Weights of a small transformer language model.
Size: 14 layers, width 128, 4 heads of 32, MLP 320 GeGLU, vocabulary 4051.
Architecture: RMSNorm before each block, rotary positions, no biases in attention or MLP, tied embeddings.
Training: a variant of Adam for these matrices, 5745 steps.
Each number is 128 + 32 x the weight over its row's rms, rounded and kept within 0 to 255. Layers, rows and columns count from 0. The size above them is the row's rms in percent of the matrix's.

# layer 6 MLP up, 320x128, rms 0.0667, rows 192-226, columns 0-63
size [102  97 107  93  92 105  97  95  92  93  94  99 102 105  98  99 110  90  97 107 105  98 107  93 102 101  95  94  99 111 106  99  96 100 100]
[[156 111 134  82 155 166  92 123  76 107 124  93 129 154 112 189  93 167 143 165 113 116 191 142 124 117 169 165  99 127 156 107 143 168 136 119  92  74 133 116 149 126 135  69 161 127 135 110  99 145 150  66 101 153 123 113 133 122 125 109 180 166 124 101]
 [124 160 123 127  69 139 109 111 124  31  85 107 130 115 140 101 158  97  94  66  93 112 118  60 115  96  99 114 210  98 172 146 109 183 159 150 159 135 115 160  95 139 120 100 168  91 113  92 149 104  78 166  99 124  76 169 129 128  87 133 192 102 114 170]
 [153 123 131 114 126 152 120 171 101 128 102 127 108 103 168 139 147 140 175 149 138 188 141 211 121  75 100 122  73  61 122  50 213 153 106 203 120 128  73 133 157 151 148 119 123 129 122 169 105 160 152 182 177 123 129 100 148 144 111 128 133 116 149 122]
 [186 100 135 156  71  92 169 155 119 122 113 126 151  74  94 144  83 128 115 167 161 109 175  86 182 115 110 121 106 134 132  60 167 128  77 110  63 134 152 100 141 104 161 125 103  89 168 152 133 196  95 141 166  99 129 167  78 115 126 157 134  90 132  93]
 [154 147 125  96  64 123 160 105 147 142 113 115 163 132  81 150 133 172 172 111 118 155 150 172 123  90  65 135 128 148  73 147  99 120  63 101 118  99 153 182 164 156 142  89 101  70 173 134 113 168 161 159 150 118 158 126 119 108 131 113 174  96  87 184]
 [159 135 152 136 158 146  80  96 116 136 130 107 113 152 116 114 119 134 158 122 100 128 141 152 138 151 191 155  99 221 152 143 128 104  80 129 124 108 104 112 112 130 116  95 120 106 153 130 150 142 133  66 149 119 120 188  84 122 146 128 142 182 127 151]
 [137 104  89 173  57 135 107 203 153 111 145 142 113  75  83 159  95 105 136 110 148 131  78 151  72 118  92  90 139  83 186 130 111 166 109  90 156 143  99 116 161 102  87 143 141  64  64 111  84 127 141 204 163  76 116 131 113 122 125 132  91 111 160 139]
 [137 211 150 110 148 189 128 131 131 118  99 159 127 174  83 171 104 139 155 128 138 122 163 108 120 144 176  86 114 136 126 132  77 124 130  97 113 187 137 184 170 162 132 105 211  97  55 150 110 106  94 153 132 149 100  85  77 184 123 134 129  74 151 101]
 [213 113  84 161 102  65 125 150 115 123  70 122  57 121 154 118 109 159 124 157 115 118 144  77  79 186 110 194  81 133  95 135 178 125 126 139 155 126 166 140 133 153 125 158 163 135 172 111  92 112 161 102 129  70  97 110 105 121 109 168  69 121  83 104]
 [197 138  85 121 121 118 116 141 182  73  85  98 164 108 115 127  71 107 106 129  89 193  86  83  78 205 124  77 138  89 102 117 134 115 119 132  93 170 146 148 165 120 113 165 128  98  99 143  82 116 123 119 153 152 130 111 144 184 109 136 115 105 195 117]
 [138 138 109 112 124 118 139 129  44  96  97 130 122 158 166 157 112 209 160 166 132 138 152 154  93 156 129 105 151 141 178 136 118 167  71 103 102 168 191 145  95 119  66 139 133 192  93 158 127 124 119 104 118 133  78  73 109 103  86 112 126 127  94  93]
 [143  95 168 165 208 140 139 194 151  94 150 164 184 123 147 100 107 167 103 109  97 174 121 169 128 126 127 112 142 122 179 196  95 110 110 148  86 100 144 177  93 139 137  94 159 205 165 115 139 140 114 151 134 155 214 132 110 132 132 160  81 122 144  89]
 [ 83 166 133 130 173 137  91 145 128 155 148  98 187 159 140 143 174  70 127 111 136  98  68 127 134 126 134 152 166 170 158 136  86 148 123 146 170 160 113 121  91 124 156 133 177 155 158  85 171  75 108 154 171 124 100 145 109 164  72  82 138 135 146  90]
 [125 104 127  36 170  92 142  63 105 134  73 104 111 145 142  97 135 127 137 114 185 141  87 170 120 117 126 170 142 202 157 117  54 130 183  53 126 117 153 117 106 164 135 140  81 110 130 181 115  95 108 117 116 158 122 127 157 135 134 133 122 139 121 144]
 [146  86 116 104 152  90 143 143 136 107  87  96 133 145 106 147 130 122 101 133  92 133  80 165 117 123 170 105 172 145 118 172 149 196  75 113  91  96 192 150 168 110 131 131 117 156  95  98 168 164 163  75 192 190 147  50 112 103 102 133 133 159 160 126]
 [101  93 183 124 106 138 141 171 133 118 166  67  97 150  73 113 166 115 156 145 121 128 143 144 142 135 160  87 174 133 103 130  99  93  94 102 118  85 153 144 113 141  80 131 105 167 177 146 100 109 115 102 167 166 130 127 106 179 153 195 161 206 167 110]
 [ 96 119 166  75 116 160 107 240 110 151 155 183 151 132 144 179 160 136 113 130  71 196 134 111 167 141 142 117 156  71 128 118 185  70  90 118 162 104 123  57 147 163 147 120  65  84 119 151 101 102 160 110 125 144 130 126 124 125 144 103 148 119 140 156]
 [156 131 107 171 123 150 103 188 117 156 117 133 188  58 146 122 123  82 187 156 101 162 133 156 112 144 110  93  84 143 178 123 112 149 125 111 107 108 122 157 120 144  56 176 139 108 113 134 123  96 140 181 160 130 154 159  96 175 137  62  97 118  75 161]
 [172 114 113 158 101 170 172 162 132 127 162 163 133 117  91 150 199  70 167 119 127 114 111 125 152 132 173  56 120  73 141 125 116 156 118 157  85 139  83 163 179 150 105 141 139 140 104 121 107  81  82 132 160 114 122 130 120 154 141 122 170 137  99 137]
 [138 108 129 103 158 139 110 165 160 155 149 126  98 100 127 144 102  65  60 115 174  34 213 100 122  87 168  71 155 179 154  96 129 103 114 105 160 195 124 139 181 116 132 145 201 155 103 144 115 123  91 113 126  97 113  80 142  98 106 151 102 130 100 128]
 [150  67 117 136 104 152 123 166 129 133 124 104 122 174 123 110  93 105 132 170 133  71  99  94  68 117  80 152 117 165 132 185 190 133 145  80 110 120 170 121 131  92 111  78 146  96 117  81 133 151 175 114 192 157 136  81 132  96  55 156 131  99 113 138]
 [136 131  96 137  98 110 185 140 174  57 111 164 204 134 125 115 120 136 135 107 150 124 178  85 154 113 158 127 131 111 111 166 160 143 120 142  84 117 163 149 113 146 123 124 159 137 148 128 117 148 103  25 133 147 141 137 132 100 115 145 166 145 104 118]
 [ 82  68  78 149 150 160 152  89 114 114  51 102 151 130 128 148  98 102 125 128  67 141  47 120 124 109 160 147 156 134 164 102 127 173 204 148 129  96 150 188 108 131 127 129 137 162 121  90 128 135  95 134 159 170 155 112 125  81 216 164 141 162 114 117]
 [ 95 135 136 158 134 169 175  74 118 155 121 169  96 100 113 106 163  89 163 179 168 114 173 161 146 146  93 163 147  98  88 127 115  94 128  88  73 114  74  73 110 119 120 103 137  85 145 148 173 105 159 109 110 122 165 130  61 119 170 145 115 159 155 113]
 [115 124 148  51 169 116 132 115 119  75 127 149 138 149 144 160 205 113  55 145 149 167 120 162 139  88 184 195  72  81 125 127 145 161 123 133 141 161 147 103 150 113 121  76  83 186  94 144  88 147 165  77 150 175 213 128  87 116 147 105 139 148 166 184]
 [ 53  95 101 101 134  97  75 143 120 139 139 149  56 108 107 155 163 135  93 175  87  95 140  91 162 129 106 175  94 178  95 112 147 177 139 136  79 122  75 124 168 123 118 127 176  81 127  86 154 121 151  83 154 133 120  88 157  97  78 113 126 116  90 121]
 [123 138  84 146 144  97 163 119 127 169 122  95 197 148 125 141  50 159 120 135 123 118 152  86 138 181 139  91 116 147 150 119 169 163 154  81 104 108 107  97 137 111 200 187 156 136 121 130 112 150 118 154 132 107  96 128 171 121 133 124  32 124  91 113]
 [138 104  65 146 162 144 143  97 101 126 165 180 144 102 155  95 144 126 176 107 160 160  92 116 142 135 157 169 124 173 129 109 145 104 161 127 168 205 115 131 133 169  78 172 104 152  96 124 109 160 162 176 156 123 127 106 189 156 147 185  96 127 110 169]
 [ 80 175 144 117 109 113 135 104 183 115 132 151  77 143 131 146 137 123 155 129 152  87 159 158 106 144 126 182 163 107 159 158 144  89  76  96 145  93  90 146 157  99 105 107  89 183 129 130 168  88 140  59 100 174  89 130 106 166 176 109 126 103 129 132]
 [153 128 148 169 172  86 128 114 157 109 201 120 130  93 152  96  72 116 112 109 133 114 123 188 123 133 150  70  87  88 169 107 162 175 179 107 103 118 184  96  85  86 143 129 114  86 174 137 181 205  66 145 149  83 136 134 137 137  90 111 145 133  87  78]
 [128 114 134 106 173 134 130 102 141 150 141  72 143 194 152 137  94 171 127 151 130 165  92 134 104 114 183 161 156 175  73 135 106  45  85 111 147 119 132 157 126  72 181 118 132  72 129  99 146 113 113 111  46 127 191 128 112 118  95  94  99 183  98 122]
 [102  62 145 145 106 129 106  79 123 121  85  91 167 152 148 122 171 168 143 186 168 132  74 100  72 117 152  96  84 147 133 127 187 123  97 164 143 126 175 157 143 112  97 121  83  91 122 147 151 185 111 160 140 140 126 203 120 195 175  87 134 123 152  92]
 [ 90  96  84 167  94 139 178 104 133  87 138 124 176  96 115  91  99 124 130 131  97 101 201  83 123 167 147 138  86 131 158 118 103 150 123 176 118 112 176 149  91 134  42  96 114 112 100 156 147 156  89 183  86 132 131 137 185 133 114 100 150  69 120 129]
 [151  92  57 202 121 188 115 108 116 112 145 122 119 120 132 128  99 126 115 109 153  97 124 166 148 118  89 137 115 129 112  78 120 181 159  94 174 166 122 193 105 124 138  97 175  74  70 110 128 137 146 118 126 158 107 120 192  92  87 115 113 112 159 165]
 [ 95 113 132 134 156 201 126 158 137 110 174  89 142  90  82 136 117 163 105 159 102 112  94  94 129 109 123 123  95  95  86 121 173 115 182 151 157 112 159 116 147 121 100 131 151 121 181 129 160 110 107 172 131 132 167 113 129 107 101 133 139 115 109 161]]
# layer 6 MLP down (transposed), 320x128, rms 0.0518, rows 192-226, columns 0-63
size [104  95 106  94  95 105 100  99  93  94  92 101 104 101  98 103 113  89  95 108 105 101 105  97 104 100  96  94 100 108 103  99  95  97 101]
[[169 121 140  87  67 150 158 151 156 106 115 119  77  84  87 103 118 161 133 129 142 132 100 124 157 130 148  66 158 136 132 134 141 138 139 125  79  63 117 127 187  84 117 119 121 102 139 101 117  13 147 109 148 176  85 159  88 166 118 132 114  97 135  77]
 [ 86 141 114 109 133 168 139 175 147  78 124 184  76 116 164 172 148 115 160 111 151 126 148 147 149 101 109 125 112  81 126 100 107  46 162 137 123 131 165 124 159 154 173 146  79  92 157 153 109 149 151 113 143 103 120 146 137  95 198 121 143  82  52 126]
 [152 139 100 119 127 110 102 143 146 156  72 102 142 168 135 107 205 100  94 134 127 167 105 120 112 112 105 121  90 104 105 164 151 115  94 124 137 143 195  81 119 140  88 115 125 184 115 132 129 140 111  85 102 159 154 123  83 131 145 125 131  62 172  86]
 [120 138 135  65 178 165  90 141 127 154 174  88 119 171 136 131 178 103 159 105 154  96 131 181 128  93 115  91 185 127 113 197 111 135 173 173 158 136 117  61 134 100 138 159 138 111  58 181 132  31  74 137 139 141 136 174 148 139 105 119 119 130 153  79]
 [ 96 117 120  87 104 129  83  88 125 105 104 198 142  91 158 101 158  90 107 129 134 170 143 124  86 146 115 102 161 155 168 140 228 112 113 118 110 146 141  66 162 153 189 153 193 100 136 142  75 101 132 137 142 100  89 105  89 159  71 132  75  95  53 108]
 [179 134 101 108 134 113 141 165 116 125  35 140  63 125 199 147 157 126 121 150 141 107 124 169 151 140 179 164 174  92 110  51 166 110 118 102  94 121 136 105  93 102  98 129 147  53 111 145  97 140 180 148 158 172 130 161 156 151 104 120 134 181 107  86]
 [161 138  99 132  93 125 126  99 155  70 157 130 117 119  95 123 125 146 112  76 142  92 143  86 138 138 154 119 127 146 195  89 124 100 100 216 183 107 104 154 126  90 165  63 113 119 169 115 176 112 171 165 154 140 110 121 125 134 146 151  98 109  97 112]
 [108 137 153 104  92 120 117 155 143 142 131 117 142 100  91  83 123 131 145 113 124 124 161 157 119 133 175 158 166 131  93 137 141 119 205 116 138  63 186 108  82 146 126 153 152 155 186  88 136  56 108  98 114 130 120 165 176 128 134 137 105 149 127 115]
 [ 91 130 124 190 112 131  72 120 135 101 101 152 199 104 119 158 156  73 130 149 135 129 143 150 175  97 128 107 147  53 147 164  50 114  99 134 164 117  98  83 147 158  84  94 153  87  80 132  81 131 107 199 116 135 144 143  85 163 156 158 137  52 162 133]
 [ 64 134 136 108 222 130  86 168 129  93 161  81 128 116 125  82 186 131 156 126 128  92 120 179 145 206 141 161 159 144  95 146 129  99 156 143  74 121 104  81 139  61 114  80 128 110 166 105 159 174 129 126 126 123 153 164 117  69 115  68 152 146 128  98]
 [120 157 130 129 139 130 108 125 164 122  62 111 145  74 142 162 159  62 152  84  80 123 141 180 210 175 115 153 164 160  94 140 183  96 106 129 159 142 155 136 194  84  98 176 160 121 152 116  86 131 161  88  99 167 160 113 129 139 116 129 208 180 159 147]
 [170 130 131 110 125 143  98 133  96 139 178 152  82 102 144  98  44 154  54 180 117 196 154 137 123 172  86 123 122 108 144 172  98  82 100 121 118 106 133 151 100 153  97  91 136 140 175 132 135 102 147 143  76 119 133 124 130 142 129 128  77  52  57 143]
 [166 143 144 137 121  92 154 110 106 128 124 164  60  88 159 130 121 177 118 110 155 100 144 129 119 154 112  94 113 149  83 130 161 112  78 126 107 136 167 129 154 138 176  91  46  86 192 166 148 151 127 134 131 148 125 142 114  93 122 213 118  63 151 205]
 [123 121 101 213 151 167 129 131 129  93 113  87 136 105 136 118  99 139 153 161 136 142 113 159 148 130 123 119 153 165 128 108 156 151  98 164  88 123 161 127 103 159 150  74 108 188 153  76 168  32 124  98  97 162 154 129 121 101 153 164  97 145 145 163]
 [148 157 137 143  42 118 112  84 140 168  90  93  89 125 126  93 143 106 115 160  80  54 140 104  93  75 127 157 155 108 152  96 135  82 153 100 149 131 113  83 103 191 148  98 180 109 154  57 146 126 138 162  80 131 166 156  96 154 154 139  87 185  69 147]
 [120 115 111 145 147  82 163 131 137 107 108 125 101 176 129 105 109 115 120  69 111 103 110 122 129 188  78 154 164 132 111 139  92  51 168 156 200 202 163 164 163 119  96 153 102  75 146  63 108  97 124 165 159 142 111 107 111 145 122 121 162  87  90 136]
 [106 116 187  88 135 169 147 141 105 118 112 133  67 184 118 172 127 171  28 139  74 152 149 143 103  93 113 138 141 142  79 165 119 135 136 154 143 152 126 128  69 103 103 109 127 174 119  89  95  68 174 118 138 103 170 159 127 131 137 164 162 167 100 101]
 [ 73 162 202  98 186 145 122 144 138  81 131 157 111 139 142 122 114 131  99 141 138 126 198 101 153 147 173 136 132 108  55 123 164 144  87 176 174 148 143 151  75 138 155 131 138 127  87  98 124 171  90 122 123 170  84 131 129 155 134 132 153 105  76 127]
 [130 152 116  87 162 143  93 129 117 141 123 131 166 146 138  77  68 245  66 131 130 128  99  67  84  78  97 122 121 133 182  96 125  98  97 168 172 131 136 111  86 137 178 158  99 102  80 123 185 157 162  94 136 123 126 132  90  52 129 174 151 151 131 167]
 [182 126 113 124 104 151 113 163 132 119 145 137 150 128  99 116 136 115 133 177  88 122 106 168 178 124 164 103  63  33 114  84 126 186  97 103  86  88  89 127  69 120 129 166 180 131  90 155 186 114  95  89 116 111 174 145  79 185  86 142  92 113 103  92]
 [120 122  76 170 151 106  77 151 178 115 142 124 139 142 150 119 155 129 164 132  88 100 153 168 126 113  64 174 120  81 137 137 128 110 150 133 103 132  95 160  80 115  99 141 123 160 111  69 154 100 107 124  51 146 117 151 168  99 104 181 118 128 123  78]
 [133 183 108 149 156  91  71 142  94 212  80 122 126 152 144 152 103  95 162 124 107 173 125 119 107 120 147  77 164 103 115 149 101 119  91 129 119 196 140  71 148 160 127  93 106 105 127 101 143 168 140 163 135 106 133 181 146 170  33 120 164 117 173  83]
 [ 87 144 111 132 174  57 126 167 140 128 122  96 129 142  77 123  84 134 122 140 138 126 188 145  90  96 111 162 112 135  98 140  75 145  99 106 146 123  84 139 153 104 125 123 119  44  60 144 128 129 165 133 141 192 105 157  81 103 164 103  94 133 120 126]
 [184 105 112 119  84 127  89 120 157 137 119 154 148 134 152 147  96 203 110 112 127 167 131  98 102 165 111  99  99 159 203 147 167 214 123 142  89 168 125 145 104 230 113 139 111 164  78 112 102 142 132 177 168  90 119 126 166 130 105 110 154  48  99 129]
 [143 109 114 140 118  87 152 139 108  74 206 127 117 125  89 121 164 102  93 204 132 135 148 115 149 161 155  71 194 136 105 133 183 146 157 163 207 143 142 189 101 161 130 135 143 122 140 106  89  78 144 134 180 123 141 169 179 140 117 114 113 104 101 131]
 [122  87 151 121 151 149 121 100 124 166 139 121  97 151  83 127 159 118 122  90 139 116 132 123  71  88 119  98 101  93 130  80 127 126 122 156 141 136  77 174  63 106 106 130 120  94  80 127 106 106 156 112  98 162 140 105 108 128 128 173 127 162  45 145]
 [127 153 131 111 132 104 129 134 129 132 173 151 194  67  88 107 186 109 159 122 115  88 144 127 151  88 101  65 134  98  77 178 122  53 167 134 116 117  92  81 131 112 132 118 128 184 146 119 187  90 161 100 150  88 189 180 113 102 132  98 141 101 167 112]
 [127 128 134 140  44 129  97 150 151 204 102 135 204 108 103  73 143  83  83 149 137  88 138 103 111 141 121 129 127 160 119 122 129 123 118 120 200 126 143  93  52  93 161 134 128 170 216 109 127  91 148 129 143  74 138  93 126 111 103 120 151 142 180 136]
 [126 136  94 107 113 120 126 127 119 138 132 130 126  74 138 176 109 133 133 129 100 174 140 125 133 178 134 151 142 127 129 171 124 171 141  56  57 184 119 135 132  98 107 110 177  96 187 137 141 128  70 153 131 122 110 102 139  93  60 133 137 165 144 110]
 [140 130 106 167 157  96 146 170  73  67 140 137 146 158 109 164  89 146 114 163 107 151 103 101 113 175 175 168  59 161 110 141 174 140 108 127 146 142 112  87 157 139 173 211  98  77 142 162 187 149 116 191 156  96 124  86 154 152 140 139 143 134 136 158]
 [142 117 124 107 159 159 143 170 102 150 155  96 113 146 176  82 106 148 126  45  97 200 148 142 129 123 111 146 102 163 119 111 136 131 150 124 133 135 174 160 103 102  93 152 123  73 127 153 104 168 125 147 145 128 209 105 236 137  76 103 160 128  58  69]
 [136 127 145 142  86 145  91 124 148 117 147 168 165 176 186 120 153 188 134  62 110 140  81 153 108 124 119  95  93 154 147  83 105 157 122 154 131  76 105 114 140 181 154 103 199 124 136  89 169 161 134 149 144 151 123  88 115 163  57 153 127 139 167 146]
 [142 134 187 102 125 151  96 157 138 167  70 132 164 164 123 150 118 110 181  94 148  90 172  99 121  72 125 149 150 142 101 163 130 139 151 143 133 120 132  87  88 114 102 109 115 137 139 116 109 164 115  66 124 154 110 120 132 176 113 166 152 123 138  95]
 [111  76 117  96 116 113  88 230 162 124 111 123  74 159 173 119 146 116 141 127 153 130  91  90 159 121 167 114  94 134 153 137  80 141 172 182 145  56  96 139 115  55 122 109  86 130 118 171 195 150 124 159 132 128 149 183 130  77 115  49 114 133 114 128]
 [129 137 126 160  41 173 177 133 126 129 166 100 162 159  92 154 120 145 167 163 148 141  82 175 123 154 161 119 131 168  72 150 122  82 130 171  98 127 116 152 113  94 165 157 133 120 100 158  82 102 128 103 100 139 111 110 110 125  49 126 108 165 109 101]]
# layer 6 MLP gate, 320x128, rms 0.0682, rows 193-227, columns 0-63
size [ 97 107  95  93 108 101 100  90  96  95  98 110 102  98 102 105  90  91 105 101 101 106  99 100  97 101  91  97 115 102  98  95  97 102  96]
[[137 145 127 180 160 109 129 134 132 166 111 114 160  82  59 120 137 121 134  79 135  56 107 112 100 121 116 137 119 135 181 175 146 194 142 104 141 164 166  64 196 134 132 133  96 153  62 134 151 135 122 151 160 105 154  54 120 157 106 131  89  61 151 133]
 [163 147 129 108 186 100 150 161 158 113 190 161 143  84 108 145 136  72 133 145 166 117  97  96 138 138 217 140  70 188 173 181 127  92 147 117 118 137 158 147 158  58 131 132 150 127  93 137 170 137 101 130 100 142 204 102 113 113 118  96 152  88 137  91]
 [153 179  63  48 165 159 100 165 119 127 119 160  80  84 155 152 128  99 107  63 142 109 116 171  70 141  62 150 147 122  87 121  99 110 116 105 204 136  55 137 158 145 153 115  80  76 131 112 103 120 132 143 137 101 139 142 151 184 139 151 121 115 133 153]
 [115 122  97 137 112 179 115 105 155 131 174 139 104 161 113 130 160  99 118 100 164 152 186 198 112 130 118 174 176  93 132  57 146  52 135 143 125 144 142  94 154 143 178 108 190 112 138  95 186 194 146  80 106 124 109  81 128 126 146 149 116 127 108 124]
 [ 95 119  93 119 197 103 173 125 136 136 162 126 100 102 130 142 118 158  93 177 130  49 114 167 170 122 116 126 111 138 153  74 144  61 101 109 138 168  70 118 115  81  83 119 165 142 134  83 124 173 144 143  93 200 158 136 131 154 130 104 166 163 139 171]
 [119 112 128 133 180 106 159 123 121 224 165  86 113 173 108  82 136 110 139 113 124 138  84 150 141 139 172 122  87  81 135 145 126 164 131 119 118 111 148 184 112 149  76 176 150 103 142 145  86 182 103 118 111 194 121 127  45 123 159 164 140 123 179 177]
 [ 80  98  88 150 118 112 175  48 100 114 147 135 130  86 130  97  89  92 112 162 160  88 110  72 140 124 162 102 104 169 108 152 128 104 117  75 111 138 104 135 157 105 117  89 106 142 104 157 177 167 187 188 117 138 177  74 106  88  87 148 138 137 144 102]
 [116 127 162 105  94 115 107  57 161 168 139 159 129 165 159 166 179 142 166 142 175  96 171 141 146 102 178 106 128 158 123 146 103 159 143  93 106 154 116  83 123 144 106 118 132 161 112 187 183 151  81 139 108 146 167 101 111  69 133 121 146  77 116  98]
 [187  87 150 150  52 136 178 100 138 145 136 118  89 151 133 151 158 169 146 143 109 106 139 117 148 115 140 151 140 163  84 127 165 140 151 145 110 114 127 113 169  97 172  71 111 103 139 145 105 135  94 146 134  90 140 154  89 142 157 155 116  87 128 119]
 [142 119 156 139  62 137  83 156 111 175 112 116 119 141  96 171 164  95 149 118  87 124 143  93 177 148 143 128 166 140 148 115 101  69 127 133 104  93  62 143 133 131 112 127 167 102 133 138 170 104 125 159 128 111 167 136 161  71 140 200 105  87 186 173]
 [161 135  87 107 155 112 125 152 139 128 170  99 152  80 181  72 130 117 116 177 132  83  98 167 102 163  99 117  92 180 107 117 126  82 175  74 120 117 169 116 171 101 119 114 125 166 188 111 154 150 123 132 123 150 153 125  91 118 112 134 142 154 101 114]
 [125 156 110 138 109 148 109 176  70 141 189 136 147 150  82  81 137 135  70  96 104  98  92 124 119 107 121 123 146  98 158 104 153 117 112 105 171  87 120 144 154 118  86 137 106 113 120 113 129  93 144 169 104 137 114 152 124 128 158 182 100  87 178 220]
 [ 93 109  72 167 144 168 101 112 162 124 149 145 106 143 124 176 100 130 133 122 113  68 109  94 148 116 126 151  94 119 160 121 213  81 106 158 145 125 126 125 138  59 143  86 141 129 157  65 158 147 186 118 104 186 124 119 165 112 187 132 118 171 179 148]
 [159 126 127 181 147  68 123 147 192  66 106 144  84 103  78 125 141 139 105  97 134 116  87 148  94 137 102 134 104 110 112 101 119 144 138 191 122 184 144 123 117 196 135 165 115 123 145 146 143 140 191 127 123  90 107 135 120 181 104 186  77 110 133 151]
 [157 129  89 107 185 133 118 129 186 209 179 105 113 190 143 102 131  59  55 123 124 136 145 175 151 118 119 103 134 124 116 134 153 101  54 108 155 144  98 104 151  75 142 138 130 194 152 104 141  79 108 165 115 169  97 145 161 110 116 191  93 170 188 127]
 [149 114 119 103 134 120 153  80 134 109 131 107 182 152 113 164  85  93  97 149  97 135  94  65 174 143 101 147 187 134 156 134 140  54 165 121 128 128 202  94 136 130 167 122  88 218 120 115 118 172 116 183  96 135 133 112 130  85 184  71 133 110 187 107]
 [133 107 148 186  96 135  59 192 182 157 188 149 166 105  88 123 152 136 166 138 104 118 130 113 118 184  78 143 108  78 146  97  77 160 176 131  86 122 134 140 172 126 109 146  90 161  99 158 118 109 146 168 154 137  64 127 106 159 161 114 198 121 130 131]
 [133  75 137 105 158  90 102 167 102 171 147 171 101 138  58 116 150 162 147 129 165 132 149  71  91 101 108  83 110 137  97 103 161 160 132  67 132 105 103 129 111 167 148  93 128 148 154 158 107 158 128  51 141 175 143  94 168 143 108 108 129 119  80 172]
 [186 157 121  96 154 100  78 157  96 191  92 114 109 149  67 128 123 111 165 148  57 102 152 130 117 154  99 115 156 183 142  94 120 200 172 100 157 129  93 135 145  92  98 145 139 145 155 156 164 148 121 123 144 182  92  86 162  94 133 126 163  85 164 113]
 [199  66 130 197 139 158 104 158 109 145 153 131 147  88 171 125 146 136 131  92 114  78 163 122 111 106  87 124 156 158 164  44 110 167 154  99 140 150 120 128 148  82 145 137 115 165  96 132 106 137 136 125  83 122 161 185  87  62 142 137 143 121 155 178]
 [110 105 135 134 166  80 135  83 172 165 126  94  96 137 105 132 120 110 234  88 111 112 140 152 147 147 105  97  98 115 113 148 132 167  96  82 148 159 142 156 171 117 162 112 176 178  92 176 171 212 161 172  63 152 139 123 158 175 147 108 156  88 159 156]
 [119 108 112  50  90  93 107 151 139 103 180 126 136  89  88  91 161 176 166 115 175 138  93 101 153  68 145 124 103 144 112 136 148 104  98 130  89 144  84 101 101 114 113 151 115 143 145 145 195 167 129 153 101 122 116 128 121 130 175 186 133 118  73 130]
 [116 132 153 141 133 116 153  82 165 155 103 117  65  63 119 133 134 179  93 110 147 145 108 123 106 123  77 159 120  98 161 130  62 121 104 118 173 171  66 107 163 203 149 159 140 124 130 107 100 101 121 126 121 102 146  41 121 154 132 108 133  77  80 131]
 [144 140  88 125 199 126 133 119 166 113 100 121 142 136 161  84 107  84 129 137  77 132 122 131 123 102  64 121 100 159 141 105 126 116 176  74 138 146 165  73 113  96 124 117 122 199 116 168 192 112 191 131 125 172 152  94 110 171 114 149 118 140 157 114]
 [132  88  94 127 122 127 186 125 123  92 112 105 184  89  90 166  84  98 194 113 112 140 162 125 114 152 139 168 128  88 129  72 136 105 104 143  69 112 154 169  79 124 170 189 180 129 102 119 190 155  53 131 131  88 150 133 149 137 113 102 157 140 163  77]
 [140 137 215 171 135  98  68 129 137 187 168 141 163 139  59 121  85 131  92  99 132 120 116 178  83 139  72 121 131 102 147 152  72 108 133 116 127 160 162 152  73 188 118  52 162 132 119 102 150 128 167  73 146 123 165 133 164 123  68 159 148 108 134 126]
 [164 141 150  61 140 101 146 204 167 107 137  68 107 140 109 144  56  72 138  87 125 112  91 134  78 148 106 103 126 189 136 155 131  97 104 119  84  93 124 116 115 139 175 140 146 126 137 173 176 105 157 167 109 166 167 122  53 101 121 111 109 156 102 103]
 [106 122 138  92 168 113 118  83 157  94  58  86 104 123  95 229  80 130 157  95 161 115 110  89 176 168 150  96 134 101 190 178 147 140 165 113 136 154 106 157  91 178 124 127  95 135 115 166 125  76 104  89 168 177 173  68 163  81  87 233  93 109 132 109]
 [130 141  86 178 169 125 113 129 162 119 163  87 139 154 144  98 106 112 131 140 159  99  88 149 161 173 162 143 161 120 108 164 179 163 154 107 143  82 151  76 108  44  98  69 110 135 213 149 179 113  25 141 122 115 159 132  87 101  78 114 146 162 168 127]
 [134  79 115 125 124  88 151 158 139 161 119  79 111 189 120 117 189 155 168  49 163 109  79 186 162 177 164 114 143 226 119 117 147  98 148  42 104  61 121 123 110 107 126 166 114 171 153 106 144 107 151 148  66 124 157 102 152  62 105  89 148 150 165 164]
 [143 137  97 130 136 139  91 123  96 181 112 130 194 164 108 139 134 159 138 128 114 145 182  87 126 139 138  91 168 157  95 118 131  66 109 100 176 168 109  90 103  97 152 164  59 162 155 127 124 142 132 165  61 113 144 135 115 125 108  79 118 159 119 155]
 [131 163 137  91 142 105 103 155 212 159  83 152  83  91 135 113 124  49 142 143 136 106 155 107 133 108  99 125  58 156 143 128 143 102  87 201 126 157 145 120  98  31 165 122 124 111 122 161 101 160  78 131  73 122 122 128  83 128 137 155 133 115 132 161]
 [191 126 133 137 127 130 129  93  75 110 151 205 150 142 108 123  97 104 151 211 106  87 124 150 123 131 139 149 126 141 154  94 100 116 158  95  88 171 190 124 104 168 138 111 142 115 135 122 188 140 126 150  92 151 107 153 116 114 124 142  68  74 127 107]
 [159 163 150 111 194  77  86 101 117 119 160 167 171 122 131  88 141  97 106 134 168  47 124 160 173 152 162 166 136 141 109 115  75 105 171 103 145 130 139 121 105  86  72 159 155 129 145 121 131 112 113 138  82 117  99 202 183 172  94 157 111 136 121 142]
 [109 157 140 146 106 100 121 183 139 149 161 108 133 115  83 122 163  81  56 164 107 140 114  98 189 130 101 197 159 169 156 121 144  72 110 155 151 144 129  99 120  88 156 137 139 140 121 126 109 127 105 193 142  99  86 102 128  91 157 105 105 129 158 163]]